config = dict(
    tie_word_embeddings=False,
    init_std_o=0.0,
    learning_rate=0.00651,
    doc_mask=True,
    max_steps=6092,
)
Each number is 500 + 50 x the weight over its row's rms, rounded and kept within 0 to 999. Layers, rows and columns count from 0. Numbers have three digits each. The size before them is the row's rms in percent of the matrix's.

# layer 9 MLP up, 256x96, rms 0.298, rows 37-173, columns 64-95
098:462354596565542496479440477510501454436553474470431423448501478519416458509464455523507498541436
105:586518563562556471515552544473484472424570528470508506441614523584510518530476468519490502492530
098:509569505567498469448567372491532544492541494569487521493521516537476486450568492507456454550480
096:526431497509481541562454471557554530528520515444510516634490490482425410507498539494520498520508
095:465592468453547531449494531500538490472478498494573534584573581523529589480522498501379473588428
095:509560400480492633511485560473500500475507497546497500487491443423454504411481511584526514513494
098:479515489481455492452499454531551556505493412453473501498521422477532580442563536531511473521440
100:428508590515523531461480539510538516460461390473430528471522562454506546546536524484539481475458
096:551528434444465515532494489456462547463442546492510552437495455576457489490515531586565525530505
104:531501463533519435510475424585517448499515513603477506502507434462513513478480564486464544459451
113:493507515476511546559503555455468492518435482579513506557540625463499535501531514546692501563404
096:535486514522500382546535490472401524440538557432526430559512549369500434535560511448509530450441
095:519513507435470365445415400461533552561546474433510536608476529551453468462442502547496407515486
107:479493446458582424452476544490514503483570668436533569519508534435504419568477475425489544476441
096:571506495565502523483508547428580575503564401507543447496440466468557551488569543560579499548476
104:498569516492545545519472485507536520458540518459539447383577467472540469447475510456583500516518
094:420451439440439486459540491452405573469547531490559520387509530499413428500505489511465496347563
084:435461458470488507589525433532529518467518441574515535556428519460435535460515504465512498514396
098:548479437396534419456458553456549542403448521524430533546506577497511485391557605591498497555484
094:564355474467447587553517633435503520573498502504500501574567519522487522552551459515489511508512
100:509490469480539548562534478432462434466522550545502439545566552426400516471562542463601540593544
102:489487501501408600541500426494537476517453504484602595610475497485433462478504514442570543558517
099:447478554472545530488525543479476574468490510488554483446459410540512435494519504550593474472499
108:492548467545446472495510432471499478467524491586458504514556534552565378467383553562463532581426
104:437467509486555503484605474530494517393613529540480507479559495450552566473565502477601479650528
116:591461588519409489506541577452459502374536477470527510543568498391530480486517420490609433479593
092:489469563507444457469508570484406515501501422431389488423457462447511512555566418546518551478441
096:470546429535489494521425603535515450473562524347456546490557514398462508539559467488563526458443
096:532469480546471504491441448540489498531484472557541481419452433473395400563522542529466469453520
105:453511563473541488577507442605463551556516520472489512586482495537508500428498487566498510461453
092:521487575482578428547527592508433443518465454458579486526492535474401513512508547405459524409493
094:485520447453419531466472435540473393484588514565478513575525398516616481462613501475511530446555
102:544327514476491518505535477426501491457553547482523425541549586461499541471438485518635486466533
100:377478528445492545534509511390596511526460379518442444490549417479491443442531521510489560537572
098:395535498498585562527508430494497456516489438537512536549476471650489503582467529372536516513484
100:444562525503506485583565501439507488441552426495543401445520447508552501567597471463535516490505
104:491503553525538482527492475474445513534404557523534506520451547403527430484504549511558485510437
101:509658572491573433492451470475535539479489579525521467456439493518501500459464490449582420543502
105:547430402593545482442468508465488629471453585512488450443476434502468540558486500445580507442504
100:529481440444476441456583510506524611505451455507470583463439467553588534510506508445490510493514
101:543556544422508462492487525585481540526511483529586436467558385510498579555422488534507459572539
094:486475532443455591445457422565418353415556494470502572428489411432594493478518487498510506480550
093:453424471527383461488549442485387460499577506507481593499544481544459606481443539492471529533574
104:486576502573568557461457537499439556507393526463476550411534438368480449536610449471497462565456
103:545487576521504494477540468458519513572571497453434477546558532491461536541487550487533507406508
104:476489494501466497549517625535468497592522554422571444484469487523561570477568446484581466524467
096:498527585573467503492390425524474474471613499432540427492542497464510413459512515482441460513560
108:496530405528548462478596504526560480525489437556487453473477496570471472537543465518519443526521
102:516495575569520547499461486531525423495557507484489541441469516480487572600456424509539508363523
093:514501561522466519548478473503530481486447504553439520548489452554568427527504493477384532492444
097:483446512398571529399569482488580471471463505546461542522525433512579530541495533520441465605469
092:502453588513501523459582595521391430469512564439459466539542560401485546389479561636467509503430
110:529497518574448494432528612460405501447475476429390555433537480520480552526535411446512495532556
098:377498506575498547533492417544587491450505341490521609472542509558514463540459532512499465473566
098:519500525514470481513536490584546529393436487523525578366514442534567558538571487546517498432437
100:538600476532546514431488572411556562503559408569531514496486572489547510445552467484442456521507
118:452558507534524581486572451548493524507430535503535502536522644411602503505462589482483520447485
098:560552536491387495453554401497581453483543463505531447474482427454485529434464541513426458525509
104:456443441483506548463541529535531519508569489467449565528455442368469509438593499472525547524367
099:537451540483479433537458509536578544458501516544542545517495474566537483387564565482555554540495
099:478483471495489557390516514509495639472482533468502481515486567463430554468426542493507511498470
091:478452584504499546510590556515537548518566499466505522540482575467616480442556559533447457482495
093:499404531476544463505465524443500497407466501460505438489463575502436470531564449499465459506502
095:446467460462514503505472459579489557444419515545375513491505512396431485461480494413529504486532
090:590602500553545576482563484393503459542512586398590499550483558546586507473500554465442497561476
096:468506621510415444463474586459400548526467474437468580552466543514491443478562489519571406449475
110:560510520522486408504547476580483474552499483560498486538430474571507479457487574495420498433524
099:515497522441485500459542531504496543483661502507441617448485502570509465463464488482500591468566
119:494514507537446510461499449431445536636509495589461439495549519552496489473446552550472485421550
090:496473533557457466449400474509483489488460541436525481488412529540458415532514473523431458448456
102:523460451546495564405500616483487482490557479549587451589471571498485499485542531568469642508459
084:537515494530532505521503449406559518547433420479495540511590442556534447492566539570471635523512
099:571481549496520454512527448494495547482438523480583529469423498496539453462600465490451491554495
093:465452474471491437478444459558572525582467499450462440386548399536468519530504442501448592442543
100:510577555391522525453452501521525514458442446563496555399485508493559468418601570489490547558442
100:533551524475516412614478472549478512509526541443423536474560507524370503466460606457520482487559
100:545532520470443532565479528483402474415452470524498538517481583473530545490554574389544477508504
099:517427501482529465504502505472529418491519605570520535496547580555494536580560569441492535503513
094:487431487518524442502493455503499461429523527428451432578498545504504483447430423474538528472513
104:521496423594591553607415515540419496522520466525505598503449595479536488475532482429495407539464
099:469491527443472519547472525493453584550558501584400544517466515557404433504417639504624470540432
094:512574507500482529544605456532501473488473455476526586552527460416583555597458514540494537512500
102:500428534465649551444492400401516593485482441554511443525459455581472363517467471480527597439444
106:479415543390535482498505575481533496505443461411442429466405479510506478400444531576477510534460
095:478588398490438462506546482503583530426537432454417480556514464598506565511493475524423505477464
094:520447363483391484519491413498508561455472514436465421546493508431570601538550516465477470569486
091:497543491576509431505473448509477502510526514409551483546481414528513595534506470545462529499618
088:458495449515508518517511463501568409557502469569425417549434542526474554471502482525575469414410
101:489415493445528508543505503528484533396559513478525473517415575505435472468490425529485604506510
105:490544461576506546556584462500549442507513507436478490602519465431438470402533442593407611506529
100:576465551520495526481474509392472538511550479452463453535557480428522514417517535631465505475458
097:501531362530522430523565502556536457436590529489556485566508438540582476504620441473523562436581
103:574389416438505561499506499525530521447474545481531548473512550463587513532494488526485465508517
101:463508578449550476472443517495524413520477494516487534457461477572455522493440484545475527512518
101:470569488539483552531487382544496462490417397456416480586403447453517471466477456485415409513588
096:481414516445486446471490531557611502505529527468508534430470542469526473435549511486511408545453
120:471546474433506356479476513543497477450461480466467486411454475650479516582547545381475487469430
104:454566417522583491489590605510503477473525469565492509434466465562564474490506449521437508486523
104:587431465621464427509548427547479535483463503489540493568550403550572460532575507517426584547445
107:498456468561582515509483444455536551457514470440532487510509498495462492490418473508584474619590
106:614511439526531474479499461447459573529505482482475398490397492614527517504564426535440515560522
106:441575481530379561431545474493473516512499455468387506449460481425486490472566554535464441532482
099:485401477468537547445482475389532485526403485480595485527546545531489526509520532511484509515442
099:467549531569500471562529460507461510523478417531426475490474476499572456503545616459401458556435
095:436527489605500424426557511479609453497483470591629589521518520571436484471475528473432512481373
101:516402479527587504423510492469561571563455497568526430498430490486440494512489584482564489541450
084:497514451451443619564519503538437627490522487531528493513620462513497479443553482480430489543485
094:518571511460556570607523465469491490541531476484533503530465583502464450555559481506546487500513
096:446442470572428478461427526517473484473556443476543512495558495497563510608576482497475548573553
094:477528562451482464546461496500475378429418486528435586472452507418499474427481388423509500510510
100:447557507429555489498497560523527495528498511528539456504420503516406542538422580438518542474478
095:494584439451488504417589524492486529461480456514475532452568536519472406537545445540498429555607
107:568432474470503427518472526552579452532535497544449467502557508473531490449477492575493490511517
096:523494396515469561566453465505530475462544540484603454434551545513421521481432500571638462537538
095:496570516478413592431547386363556464561472507463569529470441533547505440496573447459446569461430
106:536464428455438503457585497548572457477453499464475482537445585545474451535464433555453442469476
101:458499547451554559562439466487490500428497577520476485394503534580577497494475475534533527508573
096:458533542566504502553408550417497487508448391488581531425515438459566555444534505501445403473505
096:433471562445485474493465543511511444627458488462444445487487487480512551487572584515524544546499
088:506446616490597552520417539462518559472479442492491478514385549477429511437531462568500452523565
103:444473441567499465539588482491564525548396513557549550570476401500541447466538487505391555513510
102:460480441433465535454468532517554473483548587558457537488455547473549516428453542523527467523489
101:569487488535423624500491532480603524523548563453580530588504499542523517488512379535519561577541
093:430490502355469438465562443499457533559496417437451447427512461473494532542436472439443413591592
109:471485580503484503499556437457522389468526485494438460547497569550545410522522501534439440456472
110:551505450485505603474464473390503602605496461564477462495480449532415514492471458577495536592528
102:456449525464459585583508454522496532468497519496438519571544513541614459509430404551505536579551
094:525486499469481559543546592538599440467485469399581570461573387457502559510624435409485555486500
095:582455428517489444540482575549461457465524445445513464468440346488605548535501496387513545412517
094:577548455559562581522533414451427521518501460452522533538520468509573497578527522548514541503443
091:480505458510566520518489521499511525549673515531420568371553444507527546591468478468545438427464
096:529438586492439481559477580576524512483496539500475544431481421478475582429507514531392407532527
112:536507505449445533383487372566591519471469396463561462392521466477522489531543473457487485620510
102:526465549513516517436490503507509493492520460528538549487458508460486551448520480599538501569520
110:482470437445521434517508573486537494520486490516465495459503487579479524567434479501496353506563
095:550474557436525585426576398477562521453438526493543452531518483501464594419580512517543553526459
107:472439518405424490512360463436535539623460501547545420497506500505509514479591503487439561528499
# layer 9 MLP down (transposed), 256x96, rms 0.289, rows 37-173, columns 64-95
100:479516421522526488562453599492497390433498493466487506543505531411530519429447478509474496485511
104:575475496491480525455469509552519441453583445511529521504426477505397499479517486537533477509491
099:465421511510472403469673494518490514510526479555465465464495485462446475459540436500394464363504
097:453489446426515488488506490444450585511573502640475390497550514437513490518513525512443477558548
097:548559451510554486516473499513411508518450521514495423467519496505468639429457573532495469533365
103:509529455490555519506531596551532506504488474516532613509406459434477527544451433513578491469584
099:584518459486461425479522437453509509488530494488465401479387530494470524561572434555535576525494
099:550456493504495434542554528531551459464501500613532572504563560468499527430504501534468472544567
091:474440469516499517584559527475438442549565478463522490539439496562600519528503459508491519385563
105:530534458416490596512582401597433409491453547458537478467485544512507486558552518509510492500510
117:482520559444494474502537503470441518496518514494538520591572497465487427525496488545597496483488
103:458432534413470503445512524509525547527464442584429454550463543534496550554384567579471393532532
092:521479532559517563416466572460530389412536558417491455496416497459590561527526463507529554510491
105:531529535459474521480527514495525565490462535407473562498505474540490433570480507481515496469497
093:538461558407420447453561444484525557502517468555448537510480489476507626486510621458589580478487
108:596426540523481390456411496413498516526417470542492565487406547397506425522460471510372548520467
093:520573607511582468514525443477500497494400416527560420562408464491482454560419503470584369557500
090:396630511534497493486508482459511527487450457441578550606490506582517582493500516427568562477484
096:512511468487459465489561490416517550519430458506503501510573520495410475412484542473579505507484
097:523455467466517560464487535617438524544586475571481485513452641554578492514476469542416554539566
103:457447568505475607602526500441434578508477559512556561523578535406440435498596514500501549471488
103:474534526458476526518518509537580544522498529432532496508302503561520443419478506503518378441511
096:609507497497464502452490585459545490465561539486547483523633569438468462555439478499394403506475
103:534505547413485618541565528495526485520499550511539469482475567482469568543525472538505539443573
104:456532452509504555562482603436445546392411515482562475609659452483470449547537475530528472529542
115:498516530550504536461465456497430459455514554400530545485502542488534494478461431465517539528429
094:514484502474490444397632515475522571549438415513529505439502483487470468464497490429483440583452
092:485512500548552556487508523455406467529500474478478434535486458512476516518539469409500376390461
095:546556443450462487455421455585518487474570492532603552465470441511472524517567492499499445419524
104:473520482475435543612510441459487456483548458432508605486374439501459529399521467451529460371462
093:500503446492518510486494512474539439481491538547544507471413617492577542522541546444454573549458
098:466480541523513473473562405480506556504505498488505473488562507443542457532470515469597533527540
102:554543520489550499519440473536494469518500584500576466542462448481486531552515515538447515492409
099:516551497593566427511506529534451492540596482498521514498559528547516482546534545538604434476556
093:529456501444421571525587481545560562466464488466459447480576551495497527453432502467488591482506
101:441427451503524466519468473530464617566498509445471605588541445542423488398562562506575456505556
107:482478481629508494384536531449473373535498406483562543499491466511451495482508505460494511520607
096:467530506458506535487468559447564594479471532621513527368442500487479557524391509588569546545447
101:521518508500543444510637405519481409478515534439504433481426470566430644546517591498523453478585
095:480457468575455527420544487440499411486509554436480480505464509405463517488444462385381534463505
101:511498474499523470539484464539503513491492493441472589507479580435484448596471473389450490490486
096:507543396471479548526428560493457565525449552526453547472518471527546528527474488432475529610476
098:492455467434490519600551459411485589435434500423481494440490575536544452468559539582532579580480
103:456471467567570418603503509463462461337554501527425485543440458466554410507483511439524431484475
102:493469556497535478496528499563409590448430558595559428444539456493485560448472595439499443501531
098:534483493443510490511580563500516476503499537422518506577544595510498509534516530524547517500545
095:502495580603423579486456449478482496498413478501434448550382522566527586509530458456505475510472
101:532488440539469512463492539521525497605524442482518476445467444513479435591494434486484520552588
105:548496464535396496533409561488400555443467512602509488582560490478557513372496489552420500603487
096:438471402508528411443512490487510547517448474490569550475533500626507481478545623503553478505512
106:544498541553490530493489493452490451553489464430468535517612473484584445489533501429542575606470
093:487421534462480477458441472432515396401510478597478643564524447447434558461460500502418554583528
110:557571470537509425511500491505555404578484459381505490544451483553537455478460473507538385520377
098:534536485425471477374497495543504596609489530461490481455527561495470425540487499523499504523571
097:584442497539450477570446579529548508531562470464488465622516574495608526481484456510492514420565
100:412514525519558508544379467599517522493422590486569477507445428444577510513549590514541510475541
119:581514500458511520477495506558542522487406507599639512531461480545533495488445499481480446495538
098:456475595380531503552516464524536514575433531501541595572546531508538465406575539472455488504429
109:580437502478545484458574550487466548584539480486469531582809537464532445530459545452472582440487
094:533511582482508487520501531413505524438467425395437560486615558600559512463479522440480557469524
100:499418580538524419483580539463482422523406531481490517380517491553473507432546465583569560552412
098:507460509468526498590478482505540472558558460466529591504342464455406477537433484426527537507548
098:549526549521488487407518527543539530582473479588547603478338451431523509504469541539492537511523
094:441506637537575513488573514474514443525454473467434497504389368547489484486436439530553485505432
091:542519506453564498482494512522559581517464540512479504506753470524556490487451486554522557562451
096:450590439498405537510489516541453543604393379552490494592490514507547474501493425532545483528410
109:552555473498522490534522467485496475499491389614481511490453433480549487585576451487471616377546
103:495511603368438444462510456543497569460592505492503507513609452503491655512475552519440502498514
113:498552555515554486496465390567584443604500492545423435506529486532445484505458492514471513453508
093:458432486516493456509539512540515500481442575548509563540419569463452447520481464561533546611471
101:557557484483463559517597455474459412593501530515551512389483487490534472514538459498513527450514
092:492441468561473474483413511517551497509591502572602525419634470457466497521508525495549493499498
103:427560539546475449488515446510513553594551478508488479456406424589505514612480490429483504507458
094:450513495505506548513519477478534510486502424575499542384611549466460481531496490570507459476488
100:499607409468473453496503466579460551467482446485448490531707450445467487511455461517547502488595
102:454461436497520409438532487449550524461522429599499503415479547534504537490449517437499581426496
092:519489461499461476477495545517457457563584562514567528502601537429546515532450512544447510463479
099:541523534486596572497484533527574460498498534532573479520614560483462363559505514446508531496519
094:556448450370533605455508501396497359479532530558584468542381480555495535508501446495407532484520
098:479457545441481514560433485502417597437518449553504509523722494503420384468471510483542433590494
098:431526488505402533562470524449442404406490447570493457482454515520578434501476490552544492468409
092:466507500491600657435551519355524491439543452522471462497452470482470530462488456499422533400458
093:443494424551527499549480443474550502471436415490469488454481494491493529538561510475585457496442
104:533458402503500445484511542475522450561545492551517483533475493537531493445481518564416477514470
094:549491525552492519512407471546582493523524511411493492501606467446478579535475437519488525515412
095:572539453539422563515561447434545486537548563559509519496449494511438536454591564585524469456522
095:447480524485432550567564522454440498594434515583461505487488480468555473514483559530450569524475
101:451518511492465485442475538490459410456480553434516474464737477444480505409521501492523568444458
098:369511465524443427523459526523555500549534462440470545472638477446548476537508498569446417461520
101:501440504551471533465490506447474601454496560538406526524542423559496525500538471522569530503524
093:554547546460526471477535477488444393527519458469465474447585421502540576497409391451483503458584
105:416538477468547505453624540532487494479516490525477446544496467553499527555437461482452473502511
103:513558533506451543436560466516505394627480568457456469501568501490470567479476515511506574521456
102:515434458543486501476541526416452528530514470512464502537464463497475447567532517582529554464581
100:481511423456541419538486469551548387509465479449403551564517545450506424539536436528449530494509
098:503438489425459495492530553484507462504472496501530525448489549559500461470374458520493569532414
117:551529462421458332493480514494545468573477467531459525448491508556480547544532510404437572434535
093:438462483429372485523593541505548526447485536582536466538510447447526537455471456485524431505505
102:460552555575551596463555545522528515549473547512500545432517525467427456462451410488514462490423
104:515530504497501544418543486485434509506468513486557667512537527515485535436483520465511518550471
105:526561503579488475521541478551564442491566531512521427471524433505529511594521540450440392532523
107:529414487479447490501563475466500514545390436482450494414487475453454457521531442513423533476475
098:599606449515508478535518460472568469488467560448443486564517513537489487495510439522451484466444
096:490518508507479543513508527529485436572506403550514488498484472574439533401535520486475510546473
093:483485533516439521510478485467546513499464487554453437443588471559477370518479474508520467577491
104:522486454545382527441492505455466421479531502453420491489450482497607463457553491429513509524625
088:511539557483511571510527511509480509467579481463534465589574411537599549445516505453538581428569
092:484478472505441419492550482446520476476451528494488553411597564473445478471557481504566486570477
093:505484488501487646474511476495504484474530581549535499529533490524481499429475421480496629482562
098:516541491482507550526507452547562427421427493551579583562523527486557407457463530541430448446560
092:415480376396535584439510462489475523418503486502565567429533455457484505500458472530521505498513
099:609488464516508496516476429498515493547574571537485436426574498457496558506443434500522574485440
109:418549535577503412498425528510435508416494467464448539493351451470436445518454472484510474478557
099:557524510471417570503418496490468499530407445486551485480621493501514394479545526420482510435501
092:500449559421507632413517557525531506471572534569510549477580422398429546561543481578484542479519
110:472480504513493498547471582525619475466550516419462539533524516501426580514378451496449472474511
098:423538561428492494445433528474482522425583454436493423435513577518513473455519357628492453456508
091:404403454494519567468439549517490462430540484492511478476501513452510396416510440546449483490463
098:455571414531506497400566509503444484552554539417448537538418521491373465539455492549460571419563
088:491514475417501531520593489453537562500491450618457541547619514545542469481577556440523464473400
098:507546562470551538547520478464517426574582513511469512514339544470503548523570499496428516535493
100:470505565536462618533507526502601451450604495497548455474398477432460520483459484584453476528486
100:513487512540475484557517501481487402477524523510522501476257534511416547485558418570569479489562
091:498505467426489538509445501570422464485484550507515377490618444500511462495468507507475466481506
109:578546495605502593496460575520457498565481574470536548492463436480449527512490387433443520480512
107:497511538489542543594475437528425488542520518465535594474484527523485434432523536591545536498523
102:502519497459527607498487482511492599526527535515562524618551472493519421537515579524456501544512
094:549484643593599433488507499581565515491560538430511494524569481501444563490456448523558520537499
100:451407493413502571529510384536478394469543445522501376488441450537522481547494492591499544488536
096:435604538506575535502498454515519482432589485574463487396424560457555456435539518452509524597504
093:548469523531384480477446486507490463555461518441492508573368447527466429506520551555422509566556
096:562508563414464428534438465555523513507516387519491466515605430517552421487426482541530556480482
114:552508458440443510505558433429441523513416433558569539587497590483541524502505533463413457459527
091:441510470557524461545517554584435472581589471453511438500573467493505449465550467421422520464577
110:383467442442545502534520504520529478460534521586567484464622477550546564524523549478484462516440
092:453630559487469519535506475505565407481586377544548475536454468499525551488466508511520491471526
107:497535484557549497490491456542531463544546592499439505594486423527437500493554433534456531463480
# layer 9 MLP gate, 256x96, rms 0.31, rows 38-174, columns 64-95
096:449444452397475396556436540543424548462399499536537502482497481472490427582464487444525560528462
094:546599513498482509516566550516562602450462486437506501490521429500509574519625499410437474454442
097:515607457571456497503552552512433456590490490506477438509502524559592562501600518498486536512505
097:537460415501524509529595506438450503510387486510487437550502493615479467473514502575480446532512
100:537437498473460427495466482480577490560500532480545434548508443483430462467492451564438465486537
098:487491535459480539506475496398494513442442499460425596567509551485527475513535475424452505607464
097:498504425550551524552575539549504534493605550510533580533548501478432397519504570520438469502472
111:565591481435529591537640470479458460462545402509520574530544513547535507587536497500479491530491
101:598508468491436501433526527505449543500559467499511467405575463488481473531543451501425476448517
109:510527461460502385508521532461485551479520592524522516486477508560503485476502463555494522486510
102:568502446454491490488482450444690500571597497512555532529507467504476486503551533486420532526499
091:469544503507587456423359574440489468537462550557469601465447541570440401457484525492532508526582
100:593516494484583446545423508533469526553478491492498488615552526466551524492517494571505569618559
095:523494539527552484509453428449535523572475452476540527488423499591489521420511512580440523620438
104:456471478543357542496501467462481509542529523464532441469494555462502502543533510527496414531466
091:495447417439485445453515478547393553492493521461505371499519508551446549594571407482521533489545
083:445477491497479491539435499514474538454575466580470525591471506472428578441505525501524558455373
110:544496479486514478536498514488546486516430506462354480628564536473528484375505493552570491642457
096:525454527506556514448331580428609467497405470558505510533475516528563422465443580570582532557479
095:537519536569478401478531483481582455441471485463479515480525447449551431526366451530529479580522
109:580442474506465476531534502523457498436478511523500549430547394458420522449592463467487484553577
100:488553489492527503472466545428499540509554444487547421485519509489519579493453372499436448444556
098:555486533428553614522425497464471455573462511535488514493380551542516636509461462576539457473571
100:476533408505513567511466581529473504426537605459518557500607384499480511516525490492556547447617
108:501468528512421499447567579541451473544560470565396549494531428415404582572518474514487437577629
103:525477542488504502583418435575526573494401457535458492521596608430487430562461502490534513523591
095:611503475461391469556400511554457422491500494415405478523547549414416523400460429520566461457492
105:536508488561523576468377477554494497483623572507522444488510466452357420626577446529442535505519
103:419498478502463529593587492540506590523507525386401509445522492598512529601509501538554422422519
098:499486570467461484616457554493499483590479416437438509468475477490436592510565527543444512468532
099:423544504403545466469567521503547554445527482615643540456605513544464535520586490519541493503479
103:562475475509434501468473476499567432511528509510647510509487593489569492491493514506469489477501
102:469499466511487468477506497483440494479558552497466479585444410455476544490640415556469405533511
101:606441580411463432501424540498469475523442508507420473457529616417484468449480440584407474466466
105:566482598509418551477508429524480433455520579407591533519515556421454495469533465511472429454502
101:550474493507506504454460543500494520467428585551530551497484579493524480543537537583458485562518
107:564377477507485506511446475524434525525488400430478453613592503613480498491497486531525496584518
106:471487395544540476522456402481553598462512573519425515542569424562474543598461517512511545489490
097:546492578488484445431519478451594513493493515529452561503486464539599526499495508574470501546503
097:508528360395564534520476515499461519530473510512503501547432489552373480503515379483571480559547
103:561539488475518512483491545614516453607505466512470526568484516500550471526437506454523528507488
099:574490446573496448464493570439542567426564580437618490585601466557491547598521551558457482467468
109:465513420441454421510522444349567521502536547494536439503501521538462465495584447482517518464553
103:510484504477480508439498504505463489451476542521520493485549510527357485461531465468574514514463
097:488502508550433465473426432439544472528486490603454534510496398483525538474461452524393473546490
093:493557648506467540526426528488518529509565510519543524469535523432463504521454464527448592534557
111:523496516550551472458543512490539546449494563527462544546497459607535483466519489481591427477416
102:462477520495516448466566449466594507579434573404466506550493531451487587563499505544432468558506
096:560457421540531544508442472513532528416527514601475515594469462502499506510568497520482520581536
104:476546541510484581466523469476570525520528414475544536551547440517495534557541487480582490520534
097:483538430499566520484556434539491505603469545462534555563456598530559512552470490498522458493481
108:581443521524486505411519606507468533433470550436445408489521541479563562521479484579370573428467
099:501583460432500467376545574499531413508496497421525475453494471549444555561488453498464428425432
096:448506499546488397498474433519402525451508490417482560517462485461561472470546364460520439524473
101:465448451403492519525522502592520466550586399494393549459439557596466526500469526516441410554579
096:492526530582492485475608554484524534493537497454439497458546535422514480455546528525423489455550
098:489448594550412384449404553487538522536549524504478526559538528476496565584564556532445510426515
103:487510563538422563468490485511488443494547551443587532489560509523573523532441438527560538502548
102:506528530491511351383566541506512507522485536462492545484555504524493493417521592561400505422482
101:523465437564520479528512573562486531459507496595529416479536574491338358507599489574570430510559
098:481530543444397486467561343509485474552449533476480503517482499524556488393530518508501478511463
090:551516482477472471563456546519512493565565580459535424483454465591484531558475522461591440577534
092:443446458462563460539440483469610513473422498521400553399486524516448543520478578509532584484576
092:551488428476506467525567465535419561419552534518473519486488536549528447431508568460467504441472
097:593453560515504437513437553420493536409551533514502480359572534485404482546603603512482521459542
096:557442453547534538566510454442409625508534608488487487530537566465490467528500455466531440530534
109:534424423447445521525516535499413452506472505566451494528559529441561473446582495488457563552544
101:466436483473553476482521404523527503519538449557514398395550434542533476490484528502418496558549
094:557546477461545532667493489440437453472534505576405469498569431512488536521488523494510542585593
099:561494435602539385445394437514462492461497603407481412461567448447500512514505513559551542408459
094:555517501496505504466467516488470500458560551595504449493504545556503533508425454505503532454505
098:542467495473506665564467477553563591469434531524499454469443344478483488526524531555574497445432
094:434503476529500551478515518443505576422556506587504505510521586507486489468502455480430490496505
104:460499411567490552503504487437524411457475516448568500550505470510391381446471403525511417461569
098:507482549443568481511420515436452591445473542531514413471529577433472539422532427494572498576517
086:553497530526486474514511584486458494540424507502534384407401579553473436496434489573461573484599
100:489469516517522574445447429480542505440517597475477507541484500499435553537477558639430540518531
093:567518460427581546417544467490541441475510510493504566455563432586491480510421539486513470411499
094:503474520410404520459427464459509578406393448521528471455498505494464484488362530548471528483562
099:480441539505506510566522503487394527496514531544518567525474500498579414494501578588582425526389
099:460531525452442450484464484462534627583503571491500498507541517429450513522528483563466550467453
097:552431483560496484506443472412474611424440583524450362507489414550457448510494599453537547498466
108:466501495496516499545524484400535599506492439465532483538516476456514579530528537425458435590534
099:465434564482549435454430531491427518622503519506569490501454543479512421517516531568537453578550
099:550531480472493585490529442540472534554457506532478402472540503486496445507510434519507450407470
095:536516442454532405508516442463503578461516422413500393516561475451448477464495522519464501514579
097:575521412520486400532503400452550504560534497516427450418497526592527583497489510471470537496494
105:455535528533465547383419429461451564576539475459435422485425501571628493510442427522477464551424
106:415409620555560551456472460479497530471500507497517433440460523488464469506413482517441496561489
089:487529495538539412455566561408542399422559379437473584453508520470485607489549474446493477452476
106:462501414519432547576521473516464534483488541558482545545580419453493491460512461507528460636438
107:456436539582555591493510493541579443547481526424570432459531534423483549507520481519434417403471
104:516454515474414509502534505517562545423504480548489427535430450389502466458504356467521432485502
102:503448500503604527540435575523506573511417622572511598552459449530533598492484558559541490491513
099:540525562412445527493624494383522532541468510480466478440540548424532550536511496523468522491548
102:528505526487478474489602461504557510474429539528494500435556535483558488396513475493478509574470
099:488468481522471536479493424440561578467428575578570505546574519408480425547527483456409507545515
096:469486548468418559485525490519377531471468469464539429539488550429453568488505498494502563545470
099:529468563467447515401480409485570517511521551441500509534552468515551411494498471398488470575464
089:596554469488631534471467530489428550478426491475485397434481510560443437451522514666472492503485
101:494536564568439478509386497591452551507562459475474524408509486452394516426464503520496435555420
099:585450547420465578447479444531414525483522440371506494441541530562497539585506458485466540559524
100:475479494517520486532458486511459464407433531505385566536603516597617461471445524441661501522536
090:545471504435463524445547507514397415490545459434487467520536522579505515456428464561541545422472
104:458436507485481488487609407484379567588561498404499466435558477582548451482506400516438482523579
091:519450511465459648569507543543406528508530484534544496495539442548513470460518572457447502529527
100:548472493442423481452443565544500542456584510479506539526530367541515501540477533450453505593397
098:583530482457530488551499505417561472513473547561496447451497511528421423374443560498516505421561
100:500550453447519408543590539326517548641536503483476467504502462575469618605473479504517410557499
097:478515423540502505510517471403518518472489483486444532527478450476492495471480453571530423495493
094:522465545487582438448478473555521518505464577578490516565509498501486515507520532511552556479595
108:411465525558551496533498410499455455471481462551336577544506530442472520423518484478500467501478
105:542506476423546475455552530486512487452500546600452443499463533532513488474489457534423532421445
098:577540468503563395523492560492377481567430445541500484550506493476513450447436503553481527677584
107:492491539489548532531531425534441519537447469516506487486433521490483409428587516547411465510495
100:516524472563578566447548471523436595444497549487568520516573515464514443489587475473521497505585
095:442476428412538452504500435422472576611470519465484507451507430488440473474418514502543467447481
105:525581418403482577500482473492493557552509497485562535525541525518430492591469378463381464501515
087:498463465493480515518467457431600517528488495429530389449405510474409510398486541519472486561510
099:550392387503596488444456477530512604512446624485557532538529480468469411536542462516529521504486
096:519456454465530500626550426523406457474478528559526586562555505487455444459532522451520608459533
105:512544564533456576478449452496538482445452436459533569496546501606535457428486474509462543485508
100:470584505526529562509545502431532460497473509523509456586530409503488442443433619585518557473489
103:493475445541547376516417576604507494475546459520470505486440576537530423463494504554501512430518
101:483504490469552490407477442564467545534472433583549607504500510507479462473538559507429481488529
094:548574402528533459496459525468480498410455475526497544482467488551428456480429469501538481535479
099:440505484481491500480466551526342524499492444520390472422468458433549498478499558585455498518468
102:546485404460488409513565537485542495538507539463501539489533583428531436447503434401580414412542
096:512522497605511551401539487456501465521532471489553420508518423445510508413499518437479497440439
093:546469568568541442451571537429460498463470651490551457462468517531453484521581478592487482472432
096:371432592475466557511434427528489586457403516545536506446497497581493427436488484484524485507520
101:463533505480597502500525504513377533512576495496456526476514532578453485479541387538518398618531
101:482440504512490559474492473447481527449519539521510551422461499466522468540495484539506447518487
101:385437511527510458465433548479510458529536478483472549428557487494551561496540470526503519531545
098:571450519505589482529508438468456507471416527528594522534530446498468519396498570481426548431516
104:477629497513577473487484420494530501472523490431473486629518557534458650440484517541489504483549
106:507437530441503520394459426568519558360574593475431574559515612478534434486509556501522563452558